config.yaml
init: "normal"
init_std_down: 0.00637
learning_rate: 0.000709
Each number is 500 + 50 x the weight over its row's rms, rounded and kept within 0 to 999. Layers, rows and columns count from 0. Numbers have three digits each. The size before them is the row's rms in percent of the matrix's.

# layer 15 MLP up, 512x128, rms 0.0747, rows 181-235, columns 0-127
109:474506492529388538417575559525520448518522441523422439480450536481536513446525427615516519530513503556531576556505425508589447564434503536437529463494463535543422486520519559471516406496525479491433449488421551532583489492583557524489449553481524363518532500540496520479499538595519521442536554467353363467511563479462554519500503463528514581497462556429424531452553483487475530470523
102:445444476430578461461437483528404561472512481526524560465481526465590525491423501505485466606459477477476510489501465531559478525451520514521476488600408515553551515578536470545550504460523579520407509541485479474493563579533537553456446513466380477466510535500449462473558495581448466531518543459503493444409570458492606480382587488580367478496453463444614556503433496498468541444482
097:379503565559402527412520535466496530423525557461484493537460576528492426511474437521429500431551509532492503553430509478562537415489581455448532440592500528458507530514545503560477485433524550535609539463562582419537468592433516480553416554488400509570483372510441435472452515497439515501483525484458481491499496555477482513556538492587514370455483456486435503528540544468487584477480
112:437468569554497498502498502539510593480486532522613575410452430422512460566485495442501608521541520545550547529549576569576462506505498599649476616526466553508589496547484519486559428477543538464425507492524512522545529506554409498480392516498430434532513517449511408474558420480401482486484501532510520475381527467498468442479494388486517443471511463473574503486487484501520504523459
108:474582580460533476524513518578379616489446498522522430461451552473541458499438530435524404516575440480427529599448578531524543553583475500488496508516510529476520494453554538495567514500538519526424430481572488495517480577462509502532432550510513337408488471450480503487556440519502458444416590564438546560517511450487517450484518430574437496545456472485567497533592478462535574549534
109:562530498495462408451554557433460492549479473633503445435496485487468486468474397461559535509499482472490548543481456554560555481458469432486424443421544478538432554481548525451414489537499581568497609464442569534595549467495477481512438478509492540519434488431537518471540585425482528430520427528393460614465502596599431522476498443495454487516478512551484501565519467435534600479497
100:433535520417506495492548595539505434586526530467488449536529495480450459500511412605484511507505444518474463504489489583503540432497501429545540446548576518488476488511432479533523508466554484428403435463541479470497548539485550569492517640525500478417594411568499489445527505546510609471504429417471494513439530489455529548468494400445418449423382519558523388516543539555521489550431
084:395555575560428553488529549580466440502474481470463504451476492420470462554547500512536503561523593543575518482514489591551479560555527464500450442458523544636528445527556490492488482416524587473500454507475522595547437428538501380502507532471500534436518557495492617388481556538529493469562468581484480535450416384404476543500489435484434530484490469549500516500504443474580551519496
100:438475531495460382503490528500524469514447505598549491517429533464540518449451478503422491482548492498537468516492372485520494514493453546496490523470471522503441478463527463502537582450506567469457586564520518464530601469457493429452496495459453439547533591502448580500634492568448482425471602501472417477517487453475537508414577490488563507534388462471464582494475490422482654435600
102:506542572422456378430542548493505503501472483574494555544438481495552502491505533558481437498516535585530475470374505451520547541550435514507547477432431486538518431525472483451576393486553501593450545495525550492539485495559434605551512458464477485495420502484548420416472557589454558459463515505459526461502508525618431488468556446464576486546604513546504635538544535452463445502476
098:421488508497539425431547621522492534507531525471495451468502551519434542495468560528501478484530501461523545638406576458578532606503556503461553459557539528537467431456537476519526427462595487577489571588576522518462522556388521532500548552450454462523480415502447522486483538444455513487467442431480535523473514464429494478472515389599432452527446470396538425471468521525488549495595
078:468494542453481562467490500504497528503465548543435481486569586445534455485471502498503519509464518514495512503439492532547593557425459556515414516433474490493421481510512507548487491500594490433534487554474391474542466477527434364441558470527522420513540483497452613518472509490511597477569513531443479457428535486631526438504588474576573456575547472479660530436421508506457548552404
085:387487602430447500419528523492550573521523459533500519529550529459620591456470426462492526474499556503490436511511460524627508526483464429553448527519462527448482460563445632556555537447476429529428541476446463444459488571513430433528488472432423549502451524515459492476491508439521575539502550494522429444435528492600533482573540402588472506567469465560425538489529473513482559507549
102:428479454487426533477613553499542511490443511508548524451564515498442521470466500477477540467505501467469583552428483555574581426498436485456568537596517492520469579536407567469464331454524493507505504632477521469506527499560541517502480549506466453482395528487479581491430532506462500476624568379444486467501527428535493486496549441467524518548508510515612447432447497594507499544513
089:529464516578474482423476527476495492440623452528480535494461431489526451509430562462442403504535495455492495545508488563562480496452460517538503433576524539527549480527450469475605604546510479486490407447538527430471523543501503521467466573411541561517541508472382471441506522474449517405506488531477532539498450497602498462529542450608427329539469522423449465558574508481480425574478
103:519525517462551491543536575536522520360532442536465465447464475370496446569497535496548504571505463544520458537580490550448514565551468497551547421476453575429596510458610527481485435453561525452549508513446542495502521552504498563438538521388566401507605524485515462427516437549442588454539556584526502527481568538494526472534526529464542493508403520449448527486473471430441437530424
097:399545608415492442409502517503468488486563560468503531516434548495543500475478561514521462434479559480544511479463493524466413570521473553492616604525477572420416371554523564527548481502546489507535462512512585484598509523514403485546506561445415440446537574525542497434578558537450459470515547530458505436440511502548508525510555459490486423472396494416464456528498513502459448413465
089:479458557566436485461573522536552525506435563517546551494463464415513496480524496613487569530488471624470553449579497539518544495505448569569467425529456541509429523507490562494518461434494591452492498495561504464514529478505479467575519456482516483494508491510521597573522458494441485554528569468517510511469626462392525469470576375425488551554466512621411456478555599518384535495477
101:502533508499451549526572470473490611540449457507469566393505571592474512473459386515538531531574444533494597468480427498544518537457457450493504393539506565451490524578427575473517454501490558451466457525468486502590423542469583538536450407499435489536549468462439413430502557468425579532578453496435411508495460501444443483546525390508521546504527481463443469557520598453495501493534
111:463580606479449483460532473511564490560487516550527508480437541516460487571446478459510557525508506527583522496480487579508542447348489511529453417562433570467456539505461541569551483498517538608514486495498530496473447507531515510519526439451382489483453503603461419440492535532418566416540533442391484580454445483559385472510591421463526488513490492549507530526623531528525433519452
102:470503541540501380437557630487503543400393535503399450523483648467484523558486462528473517453539529563451523468512567513553504507514524450503521561513535503425483432407468497557561444455536542477563537500484531484565587535463420420505501543460534561535580510524501449408547413474415468546462493470415456518463564454434454469491513506515528560500454440472414436469454506451554504467545
122:526532475413549506449450560486509493550441483524501448435433551436434444587502510511443478496536417542527607485466516494559623605431443502575582507515540518441494404462538571529597473435486477485445444535554429394495466481541487490457557502458460503503484493460459528537617524516466520515450485459516544541538621468522477499479590599531521513582501500396486461503476549522428529575484
103:495498500625540472481450508551442550476505518497561455551452543438540461504448517529392417490552435601510499435475463460637556540539467451473509575486480528508589462510501503486618495495462502499416544513407539473513447511478513460488590566529477450513465449523443494507508452448539527507448569421508513415533485450545519440508499503487344405497461460490488444622516511539387550501525
102:482509556524508475499475481427554511528481419486604587456430580499511475524509458515391512456563480547516575411555393466587648460461543474510634461492521571432491469525472514509435447397514518439500530462524521461479487483445484439491555508452484485423511439436488472449525510528485599511489487505522437539442540557470561507412573413433487555498454447390529467521502462550488561486514
097:469559571498545536470452531540538504536508517519506523452404489466484474516497462496514474444549534522522579419536450573540585528486506465471527465490509486376480552555504518528470403493489524491418466522427580481511646482508487510465446510587410559494607512440521496401429432487453478404570460474540432481510531486652511557467558511520508502534411489380430563460501497594499529505484
107:449563536529555534484534515506438450522513501532483555479466515423446463557523465409525440534534435525434526426436473507564551553513383537608514546534528517509520501513580573486480497516469519559465484548466498511515580493548508454530349436538560458506557566508454613360477466480424432521575474438460553565510509482571507481510565434549532601514466468465546472484462567561462532607492
109:527540552493555509481447495460458533486505545562459545521509523447468447530559448497493541487616521560449532488558471525571487587481442473538563568612444534489474482519424638502502399408565611483407476469448467470430547428545469454440481538453484448559591561464495530457545478422467479484516446461445531478446559459462521465434444473435468611519440541522453464441534537458537568555510
099:533508529474519467527508602529503457461488400480551429392425565574492435436542477503441407544531531575465516503375463514573629560438577510465523599501606517474417530548531501448511492512525516538507603540550406531560527486475561449495539541502512437469437474455387524439482503512492545503462532461431447536521543475559496516520547461546444572504482449426573455510487436534541480522488
097:581510591426497516447650577530551403454571515535509524546476522532560550467461521538533476486546494521447403511416443590457549487493461457552601507417433509486545495487526510488380465499523424533495490443493548492412636487522542506483545533513486473422529490386477471499577530430540451430530516475462472542476526470427460472463543466449428560541527544502599509544522468506520504553562
105:422440454571480522479494542487472542487463528553495548553390508463446456495442475460541531471519490550479525557404521544577465547452537361466534524555560517486578517547476492513483476542557552437413500656530569562490488622547463463519468562405511574446470424543485389440512545530504502507484493503426421531521542539574560412495486489437558464510513406491491472515507501577510461456458
115:558586489501506521420540514529473463534399480548506532448498544500407537605540461476500554508554571561589493524484538533535535485456460507528562497550487524546489516535511559430480440506552497553522524548541505521481410486531555501472556429433474493436483406473488590519548436561393499452502483488426529525459534495477346462396589532472475449527360541516455454524519593468456618503510
093:501483503559443529463508548508503473502493508519463461469491421433463485522401494456569503472561494465388502538505539519532548526446465502492494371558453613532549585436476560550507464569558532545477388479529466391572468453493471496414526571484527499552542541432507480632491499491470449485583514491477378519505464601524558431552450505376416447573511489502531512557527465513536462476447
103:455568541495470564533515458550428499540504507549405508414443499535545457603510516484550529514528475519624496458513481491563508588467463498652517468531455534509613487506488557423516382450588529506517478591522530458533427486493504349477430532438463435485530572416524474484466478462384462439582481552501466532536462454453508580489477561491456542460460492471462478495545492504509506529572
108:441609487464453488516534606540577473576500425521530545468451531536625526538449500532491555493598463449485565561436528422504540551545394412496483476551478436488546506522504566509486421518503628499492485551511503431538470450491485499508476450485526520462463549499474492520479479506376625512461532452473492499520485429562418482489540372506501463544482492410421521600494436522547554545454
118:449481491496408574494567592476475488428517581493460482512512564519559464464448399508522429567541483580478490504519517490509486523514431439588542416484499512480542429584434488583532509392513627499534501489478507454417564522459454515547518570518493454527583419469423465458510443508439551488520427536408475432439543551490474466524467450391491459503394595546461501470420555522507476531464
090:582403511480543459450500495550498513533431472472430545479533483535470518534502413486550479447670579541480575470499575518587465534436550514489478479622574602465508535552465451469566421404551569467485396434501468489544538477456436499446421457445551602572486537496489483456486533571416475560585454457452471499501528475522508519487594509549471491513433527525488484489478510467551543548466
107:433532571516578441438568452479443551506465503504524399582473455448538488508428505434416432496535481452485508479436424610536486500481526424433538551449357549554524510504592527453552507500514552463539592564515463512464556445545407477553477440535475454553565500386504553440558597481456544508465560419526510445512490472455483515513530505489489556468497544575517505546573521547514552598469
095:540488496544534452412481476596483476539532483564503517493512485528529528505460439393480451575520541560481483530395440532645537488409490443589499440488493543591539530529483483466509447475590527503455580597512496525480445562467518574365432523393555511452504505448413445494459460525436544511517502412502406503460526574495533395528444565493503461539521462556560549555496553511536508498501
099:484518482471543437453511493525407522446436540555492432473450484454516487579448526459538443544493419510505504408536520429591468493493395520589542517477417429552443558517492448541536492481607552413553531535539470512593561520485467387515498462438521550462547580532505505479468552547498569544416535477505436561482524516498477408525492514467505504515460477489427561572474583585506528585353
088:588479514509444512501473558462483500522497481524528519436534576510433472428523435477533510501523450457519531525455509521528520628522532511485410445523450578600501496508534579465498456438567534516439596558366508516440488522416507479585409553489438503466578499480492477562468490605541626498474490626507439461510475586534469426506498538530517440491521567370477472536558495488532545436453
093:430489576467531522479531588498529479508510590484492510494532450479508514615534493504523377592520408565515516470469471536561581492491547473557539522530512606595445478594432511462457531510481547547462493566517584494502484423377577462477446475456483478544453488568473485493555469479451510434470449491538410580461388453566484507475486477395416527479555505420447494527504416452584490505488
096:494532537483455504499464531482559548458509503578498526415481512524438498523501575621491524504548399565532480518535493581524599538478455539530517492504393498403432449522453620496513469599544546548458421552449561508539483514543417399563566568467441535490534486400467497449532502455443519517555403483454471504515599540476428477395594423455482515567466459513515545537522487507453440480504
084:463525539516404531429473549488507466455526538487437434486466470473474477522508528560528490673465512488551537473555454540470538538492429550563485455466460440464519443570507578479536534498493564532566435557478630516561508552526402469560500542446489496430570490468410491433466498638504553476552521500510536547554506453529470495505591459424526547508426577410455489405479578474449553564484
102:536474542479546484484515559576540595434488473586582554483483559474525467500459523604597439532507577527494479547420505471504502510442464518525563548553489486455506487489460490550562415452516514569460553502531506491364545461492476546499465614481469508548521455515547423532611403510457565529424492494480471463437397452543437509505525569407526574477409523415487539531527496638514517483500
091:463456541502477480508461493602386457538372598497460461469561533518505474574469489453479384608465607489455556544493403562453534478404493507532472451499512455535461464538566578537462484566515502470468542497385543446466520545414459537416475523465470527469557529404551471417550481517488567448510499460549518437447497461587523472508514458497507556466463549468562500577587538542493531537544
087:536486544523537578486527489440491554515535442454606470475542531475564370548484503521482427447565545581491466335479521509507502545552522554526482560509533497548558390436480501542524484483483511476471575531489534484537531532497479515438499473412529552502406533507415555417496526522482579472437560477436510498484531515632617412478500444524532508491521402410498416503459493460591556491518
077:553453539521460559412518559537476438482551511635549417477522506440490426502512487533494452551497423477514499484505556519484563561485456486496445448455483532477562516521520476428511544518370473473496489466565546561515521524514471414592624515471398478441616546577481549514503442635527502420571533475427488438507590524556425502495575484448479502464485520426495465457436511455481433563512
108:501493456558450445462612503503429519400509518535478512488501548527536490505496401433522472469557481634550539542503509533573493530466498518520502502448524523577586477480522587385492478480451514458508561536495475588477478585502439411486532441427490502479494591486555478445489420518374501537557477547485462603457491538540445407510486417490513458563540437437509563488446602479519443612505
090:508569439622459503443527477562437454447462419514513477499379514447446495529450486598503508548508406642402547500460501512514541525566477531468480572540524460600496481464450447606534472525450475470529483453501530556559502441494484495516476449511638477513474522546527506512526492530380533458539528520471452507507574489478499404523541458417519435449497421581499523526395478522498550537578
104:423503510453449470452519555543457550426505495570482465524481468542485498488443550500508499427542530400472529489421448531459500519425580469446521543559494562548551505521498572476518481481525536488545479530504573504511438460540547467572595523462517496620457541492487442492494547540470505400461519465352415573515473452478462496434587411495449511538495637518400419498385497537590454449468
107:463631500523527420499539485427441586485484557503530531475458597439432391471468506476541436450561496537467512495513506554495553582468458491493555577488413500507544500510543523519599469351408586541476582533471454477518548487448502507437454481577493515465481425422540526452458595503449529507474475430518521583479562478600593500451535488511542549488426582431528546527439504535499509499505
110:471516432609439454331552539539486475533491557578438464523433603448521471487518401515487455503536448492461474592403514480561476581516489566445472429606526483503547528530544471439591512457620449476470526480465525537461628509494513452532529505492403467432606463543486476495513445544500457515456452488429504480448553539495523566467437461502496444527480464484477501502509437504527571494564
101:481479522526519525463481575501461516463443526534397452451503515479422484496489498528527510444504597581529621430516493516514640654570513503485506522552495559523473489524504491503477473365480626542509465504568495454498419537422467490563508559425460576536559580469508382453504520388503480443489451563461549527497531530515506465490575479494508512540470605490498431509475481433470459455437
102:498605526526482403464485512572453522515429395550436493471436435460550478640514447517540484481502462560398522503440498473550474543534501491526458523575445504550538556524556563546542492502499401456454545490608468413528512554537481563500434405521474458539500531521438445541468481469456509381499484496456507593456513568440461351534535521461439535605490486500463499512466549507445539550514
101:500558471412503549482536488509504527514439350588484601490490567507508484494485486573437412428574501530473504483440508506560566451464437497497477418601504538475509487380498554570435504523451531576517557521490471438490528517450569438508603477491427459568479507577447574512481548403483515512473450473461531530515441478527538472533526554473410492567452535460538402600507519460539521608547
# layer 15 MLP down (transposed), 512x128, rms 0.0528, rows 181-234, columns 0-127
109:534456464580440432488408489476641466482515486476513531407481541590514517412492527502444509500527592494486520542462551424478476546413497496559517472511515471596478547467468503530500495545564493563449497433496584457586462523489435413517491496578483418559461522507505560559603559544384471500353468552574472540521440531521525479551527408470524479477510471480472447471581461433530554540549
106:508573511528640586489552555521539463596516493508517480527468497559538492490443517487463479439444460496517536471478516458509579423482495410503439413583551504541497541510406460594533597515555498564488612534539511559368462504499502511509515473521500458486404381408501448497468507412564519542465423522532515473527430530586498523553495528520475484529518476506377503522470392501512480593489
098:462438465457491500449543482567459488512557506490500493505447573512521536505508544563541537481392549557505505528498636570479478547509437454543443517391401528524497517591461545525510538425535477475490472568451454481498412489561548552515501501477442482502463526476490420579470441513553383524509555563532526539605521383515507423488507521436524449605526549402453573568442499482566466462395
107:572584541461481479454498441459490448517502449496520428497529528557479553549483570502475522464508458535518548522496486512461504474543651475522521452547492387523515564470407466568584432509474465434572520561527558435560515388630486489503488508454482563482533408463490446440440472509580539531542436461437485447506456480498527447595448522487383526457510497535610512501406553566476565435513
110:498498499612514535494553483539535441478537511515597597523514431479570546547482465460433482409488525456550495523441470500603511528403477510464523492469473593460455495586456464507544598461560506565551602437631394579435563473456484611472493497458432547544437474477527488466481473498521478387532539451583512481480462441449564471464516502436486571454503518471502563510477455506535460446428
107:493554504435483505404530544503534486485515507375416495528471533477497420569581556512492559504517427519486479442577393485469472494480540581467527450487481473479552503400396524443473513415616488453544471496463406486487507490499546426451564600613463482639487488463520483568481515486489449517445600556424450567491620477469492535429524534489474500510519545572528514535481553472501513554485
101:492563544551435394550483499538477435412537519493500626462470504467549488475598554520547465572529433448478470499469427419541485480507508527481496459446559525391536542450473464507415427487450436489480513454478515596533499489557529461474469488466474526576531630447522548494536513493478492454519573501476486478637496459495548467551593545387556467537482488504608499554386438514512554461566
087:546469414495504597567439536461493550476465568531543464508511558530476420457583469555448545577495408479385477540487545409518435404467543627553508587511512516508517494510506490429559540558421428470468444479457416456483507467537425554456465510521471487562564479468588479543514474535516516526441547447425447531467504510490577480491522463518520551474550416394546525488483577606553425526489
098:460470570573398489571549552313537555523436591442404510534592489559539579466442535438548438500469454565527492503533447471500448447541493489503501571482459514470566431467495479559526534516623457441439481469523549490429573502462514489490473470501510550478496561543471508413412587460472491483515462472531473412508510487511479569575473516511471544421496527519527470570557555470576482484411
100:558547439461525512547448530517523525475499549622477439505494468468455507496599493474469520621471517506479414473557538412523538411477487480524481460563562498500457524476532496459524558489384468526592457535456467451456553501664503505491506484464524507535484384478463633568399518528520443489547520438541491591493531468586480528469430491478529490469508454403443535579437572517504439551545
096:555532441526580487498587414506478463451502432433518631576488469518510423494519541464429544492526625555404469511517493533428450479521464528530400555506472506495545461543525556544537519481476575531543482538496517536550406516517470607488407476505465468542505549426512533456506408480504351517498500477470416460534555544506612429482507451486569462499512478550476462415517502512528464418593
088:537490460538422600496524439554502476566419445459495514541500526461589618499488515481495571518497457504457515577437457489523495549476552411530480491539607498524469414562528493505626489514437527474527580420533437497468525559525474517478435499441517538501425500500395470463566401488417378591562492406441489473547504507455487522517564537527515543500519474415454512508558428621529508512518
091:522572508559551454511487473459564534507390476464514549560442473619556571526550554563454458460413438491564424488562459471449464498466510526562484461464527463519546535437479539469386552526493473468544464492411432530531508475517505406502599459493533393484431551574494403592496437532588527557547489442582513554488461541468531497445416509513604488496547488502486455422513517569429507546510
100:539529441511569566518482519474560424490452486474524489516490482504425489552505553523427495506459467507424606451422525542503486503475468589469490512540586539559504525384555466482534456586584497484483566471497564469384401555486566454515481455477531504499509461495445496511519624529490573533461464571544494437484419444494480366562427564513496456360543455539527575560456483538523457426517
096:542418458507561425504468543457507575464471490475636546488481515651523533577516478363543596485501515526462473464473555477479483524510567507442460514479544460464488539535594407475484426491525575470579507537485544559613493501490438575499555451521454502431475549574516505482495460459454553503465476492577494451486524504590511497470407414396512559541450483480487458445449480507458386503465
105:559448573460580484507513553480549558458502442421529458505460476450444420561414481369462463515498432511611479463476523486506462594564511535577408559502580461460578443542472503419504492507549544471524492492512436515480536437523484523481493499517462489533595425567536458474574497398550516556519472541509618505497536575488514527540626538509491435468475541497463498532517405516516401507399
109:483494547508475508492466523575481564473524496528486386496410517587448648568424468468542424402477468431514468499547459474492483561531522437502514547420408587498512486440432518518464465509432484501463622495569443534482521506510481545552512525553498459489457569473623476489638485499564495428490488454507481480489529525468476527562481576531513520501483531468530407380518478587505402569504
089:576545534485557510590417512577529477417535510519552545500388569497507518518598494441506462531501567479415435445497512475610497534453559425467488534506522454476486512456401550468509521455349478456503602481478398571554545491537462489514491468527465511396549485466447387587539557527508511500458592492510528492476474585473446532546478479488476519448579413516523483557477476538474532506597
093:634477495428478456492524589474537525417393551494514404513461469430512573455489533524482407446487548543414504470493440492540528579526511478560551501538495495456482510440452475567505489513461480494471450390497454471567543445537587499446573493528406562568464536564549543542473542449503573480443420489484570537482523650455537530539461538562522448463565438471566468472540461556570473469445
107:470468552419437457413468550499423521355453573459533556475575520498456438482509464522507483574426439434480491441667434494548501427639555461462515516545467529428497525503457534456541505423507464507435485386521504484553470434522478552507517494513512494549568494466492477606442483588468574550484500520540485537586485506511529509486550506549453551488549490487551531588558472447579531524465
102:443526494480499571514476458513537470402474436527519550548558482578433475527579494581473501510521439513594593506440499473464470536476499525504441533440475507582497451574580526446526558553432582521492514504481512415531511519530569515550533494520491511576439524455473553577510534545490410529505522542572403456486468413347361474498492533463506412469451513456544465469532565498595396448474
133:467505454391435434456513476574500509438525493537469538593579536484515428524527536537497566564522513559491451506503462544473473435481537434599428497414475563503446568442476419596528512537519522537423437500572499496505447526545432529380538428496476482538488587469440531560450377615509453475515536504416555437555543477549598492480558488499478507494508560415442516473524523442479583510515
099:456494527539571488510511412519492544483509614472368492497570486474498439523479544442459552539425575544476528514522517523600495351500429528559526437499412446438525542572520488531531471445521597502434502422586544498494466546507510498529513468493508536443481520516572444434516527441573510500519475569495538434564538533485462469547451403504553474407485482547555406416515554598518408482549
102:469538426553484519572507500506578523470415404488559484485518536498470460529508483436464486576622395526424538520508557476459463545529471558505506558457539465525468497588497551504543511518536461532442594429503426418332611483450564534440506470559554506455536523526486544497460578487564447441533573495464477468477492457513502477514496512424593511503527549498504431559509449460408441402426
097:428553596420412549456527480558468458530457480432543532576541532501546520501487563429445482462511438495435497495505512421555454413534544473424435481505487454503474413559552577515465537564472458470544480496486511554503542516466519501435468497475404540594484543596548373485512551488439534431565524341503489556483518497620565490541516593464542526471509566524504535502476491538558512430428
108:530589448527547475557487455500458492502459614435547429554531437599497461555418431503522465542550530576515517527555554488537441466381548527453455438555507546491444498519566470453452487448491516511445503421558554514509531502507533530436571498417373579508433441422571518590528507495466537507497582561437481481591513548469442543475425480488495400487485531454532572531508426538443426517533
121:476443413582510466477503569588500512504438479429555456494557595486587463512462435554444406520468511505467526488425546445456579403480557406537555569461479538560502571463469478452472508526478479493525531524569500407420483543494577500421530574575521571483467548571589456504540631531498425533432472442477541494427461500438521457488503513533568497459567410509538486467544460536505535436467
109:553451559512491508525471427478498469473490526482487556455481438510518592500420556558544501487474407406490527541484485598505602409482483521502479416478473456622492503521508426603508506478426433446530518393565527440479614530481476614465475554473538495482553435454508482544448626531473440521518452460564532476547627528376520465506522518507535439487535478519516533514448501431530567475502
097:409613452418402488571574505507476567505475547553446505550518473496497500527553430515456445408519515510478478508507507437392511489477492497476449482495502433556482518447530521445534532478472585517506415635441461509439452371517514590512558544495493524530524464534467519424514502500483513538375446484503527478559467478540492567574544557596615568554480518594423504494549459428470540534513
108:558543482526628477527516504438484625503414416521558485502439479557500564425514487598411458472534486459437496508588496439501584587453566472543506421488524538535443502494440509476491484423527458537543530489503460493532541444497558525478533554467629556559395502578488535586469483480489543508536382477434519505469438543420501459533476544512445491459502431553498481501547410485602468443529
118:483360552488429445503542452512555463576505597494543507519550550559540488427468545484457544561418491493549439379496555497497479442420438398534651533532507455475507415559528520508501541461556540455477505511539553381498577550470495465542451399437520517543503528535548480406501498545504511546467488378562465448565544465550486416507450528503492562495464554470550522501538515526499523488552
094:543649579459507454437503587514447492458535555415501411434488473548547556491505598447471439510466458529590483490528447484530574526583433520521464549465422438451481508567496482520396511583539441446517465496458480526399561512513464440506486491490471504546495532592522469572537511398484530476483587580467470496487561461526499597508512610480475543559474520459451462415448437429517508523555
099:602427490520569466559588472448489543553528526505524515564461507447481507539522464519440505491465440473531518444360547526504464562467496512587408454401531477436532501593554425576520522554563444438448546455558497504521397488418497466502507570482527521417497412601543493555444521601522444520473487517484495475469491590572583517493496498474394415522486477443530432521491533506477503449588
104:441572487482507437546460578442494516526471547509497549559513544517470435499524358486465526479483504503521557532453405493438554469538502566474457547538533477457488502538551542524524488395429588462582468549433516554498473510556547487468564401497527433583475482540536486498446529489444576486571495542494501517559424424458468491422549543509369532460563543397403500604480539432602475527452
102:487529506572481438428418439467535500411534500494512649502519557451517501488520464579472437518546455425441501451523483514566485529589480472568485503518501449538507524470457605538611381509453470524379486480586496476580484541477432500463489454491485544529579449559512507458470521490556587557435577438459491555493431494504552542568507533430570529555383494491487474516462571544437488425520
088:500477467456454559497410507507490441531432409525471555565446522526443449458634580432423560510547514519556610537515500533511423414504495457555510441479501462520441539474403578462534489442542495552500401476504523499432445477535525492449534491631512590490537459567420488510476464521448459528481583493624514434444537464589533532489510497516490569450537552426506532465438526489556551558463
101:509484490517495522560568539492443508522552473569450501470464530361482466432613455578524591568432564509447495512509456486462425611584476534472454513531459440487532451561529451490418551552526452463487519597419454439481421530525434509480563549566504415532452499519501431520474551569487616535539478418503523580453497429482516538512502488492527478589495537524548445404489555428445509431474
095:476413541578439566539545570573574496489502443465484442529517481446477494504495550527505454496520473483525483464531495499532472591600509521480486530516437513463565518557475592513513546609474514535516486406467515556395510528483392465558420517546519524421616429571477462469444394489590571442489527445540494466495383477490458577471527418471517488523484511458441481446498593531451372484518
092:494513385485482579536509400496520473548517455572534552503562505437493513424534424509486528590601530560475585550528553450516565550531510551545487467514533477570527417481496456486490485497592584461512548437593509424523490464571453573517467491485519487415503412517527522497589439572484475470514539581557418460563439444350536455506430455480472485480492550483505522440490439455482484495384
091:524544514548479501532479449534508471436521546459532512585377423548587623562573515519505482495386491466471463487499466424592457471488499484513422495516554386515501464538508506543574490534387451470475440509434529556531556444470513439488561553507508512560393506504560410475529477458538483472643521420408462533539535438547550524447471550487447522525494460572577462556497535548497483453540
088:582547495509524483534528542450524481492489500518589547548504473589512520438410516505456462534516541464461504578552547529448408517463457602439335504567524482498506472407463541530523550589496459450583509482486480551521469525550523541464425507478524508540490423376515509506549468527519465558553492438495547477567531445620431413530542474423450427477477434582515511431514561435493486599550
096:520485488511466456517445479471500463516515452455531515546589550495599522374616481452454551449498507449509481575520472461568561462486380486475467471596526469570482514483545411509465549423450616562480533579465454546537516377452538453497465469585431450440464498549437537491461557487461574511463590564534591488508506594505451509505509403494458523501556476480545540536423516488431556488515
094:404549421455478519578455566528546497497499499474615481548553512543583532451565602418597484467600534641448525485427520457511495520568497538466489467472507467513496516479518564459528456569508534543387529401501516507482442460533543452434504379452454504454490537478476426531585459433438432493474511462498494422484477493535582500477431444548510422466568492526604488569491488484492498521536
087:425488476508449486461441445535444461531438465530509488465519476523498568422497480468530519506334519465611487475479562490591449607399570438512475473526492550528435493535537544521486551484451520441592438588569493434562473644456477478518540425544508540536539534490554577536473489449596483414539553521521458530537522463417449578493517447498474499540471546446463520542493564535447568431509
088:484520534525500434549510525476496528423499550501497561436494504481487513485455523524453517478393432499596492465522515441507523506524520535396519522498456559428618562526451535587495533515489437550601512487588515550513447432548478405516518500474544546511422416539450436513378500484588498545526552581420543462518532466525536604523429620544461425520464460554518571497375463521510426514471
090:441441555517432480593518468545496512490549554499599511608490560529524605518469481450441502579403484491461475498558429437454425488519423457566494380505552433477545498499409513533569467563438572436417548502472473485479458543497410489532501508496621480506523488468536586561471514485488452551404474501567485525532595459507456420484448524444519526497575477607502504509550540447456516449464
088:467546463419551521641518491524502550522569479427526520569506530624513581446416505476607447453543530455519535564451423469521511479458525521459503501558505453563453477365537440523569502489579498537452488535419452479553476525473498537415414501503453563505474455433465457476476546451401474525503502530542536547407395427533585507536456531536531467532574497451495521456560518568559502436504
101:507471530427518489471521598466526562612558438487483550492438439482485534468510525441638434529400599520520527460497477512536591528527534492492512554420444542507503509549485470535494472523472501633522451448464512460477418462554465500514496600478482507440499472394543502406568505462517445512559454531567416494526452497399537505474468518531581476503536538530491492520434561528405649438483
089:501579502491486486556508586491531454616499467472453489427530469585552531471532445471527524575292462509497532568461600512544557532432485484474512444490546460476462481529456548621455471502501487448445423519468508462489526524545545587506541401529469503483417550483499452505486524580639407500470485489436479519559442559445526529519479521542540527485426483430587429530457493535479486539535
095:452429565431520485507495560493469513512541404504544619437430491512528445358494471508523488501389542465492508536473456508464612413552577490464575467427488428497533488469445470518484547481457448536614525522489438367504565576490469479482502503420529469533482474523541463502492533593490513582481454528504571418481503536556434511553482518453549539503636482531463444581515488546569534484531
104:399493518543438429563454459579466436463563434432441530523522486452493518556464542485505496558536555459434478548504444478494495477628524455541510535613549501470475472458469583500500455540603479488429466492553487433495439414474585484541490489469391419467561496457387503470495409487544487563484595562527457515503554571530604532496474517566458506502488537432429549554483426477541585503532
099:626536477493456493452434436548554374491537524472555558554487517464482549441508527437510552414623515506514532454464466552489481489527493450553419550500455494548546504577605454540498462572539453547499434462498460461489414520606556493530560485513509461535451438485532421581451540504420567514454542505563419445471572416465472473445491528404455570560443540546565472532532516516458479439450
098:466503559511508505559460512507531466443503596447485582539536488496593499547473530583520584591424417559540478509579513548489484461424463553503429473501451501492487557409506462455482499537478520558549468518498526405520429482461417498473504470452488583468503488528542465447490404429461495439460523526346502471586477471556513425468531479414602582489444635516550526485548564512588495532507
102:516504471505483527525511492520542509454385554565490479567486496474420535418414535476376571448472573503538584473538439522438498501504450471468573519465500456458406503510480428602439541587527487548491465494477612434515508553347551460536481515440518534442529476587475436420504451507571526536462440489468426496479524604583466533540498517535583528419541484545470552497505549568561490477519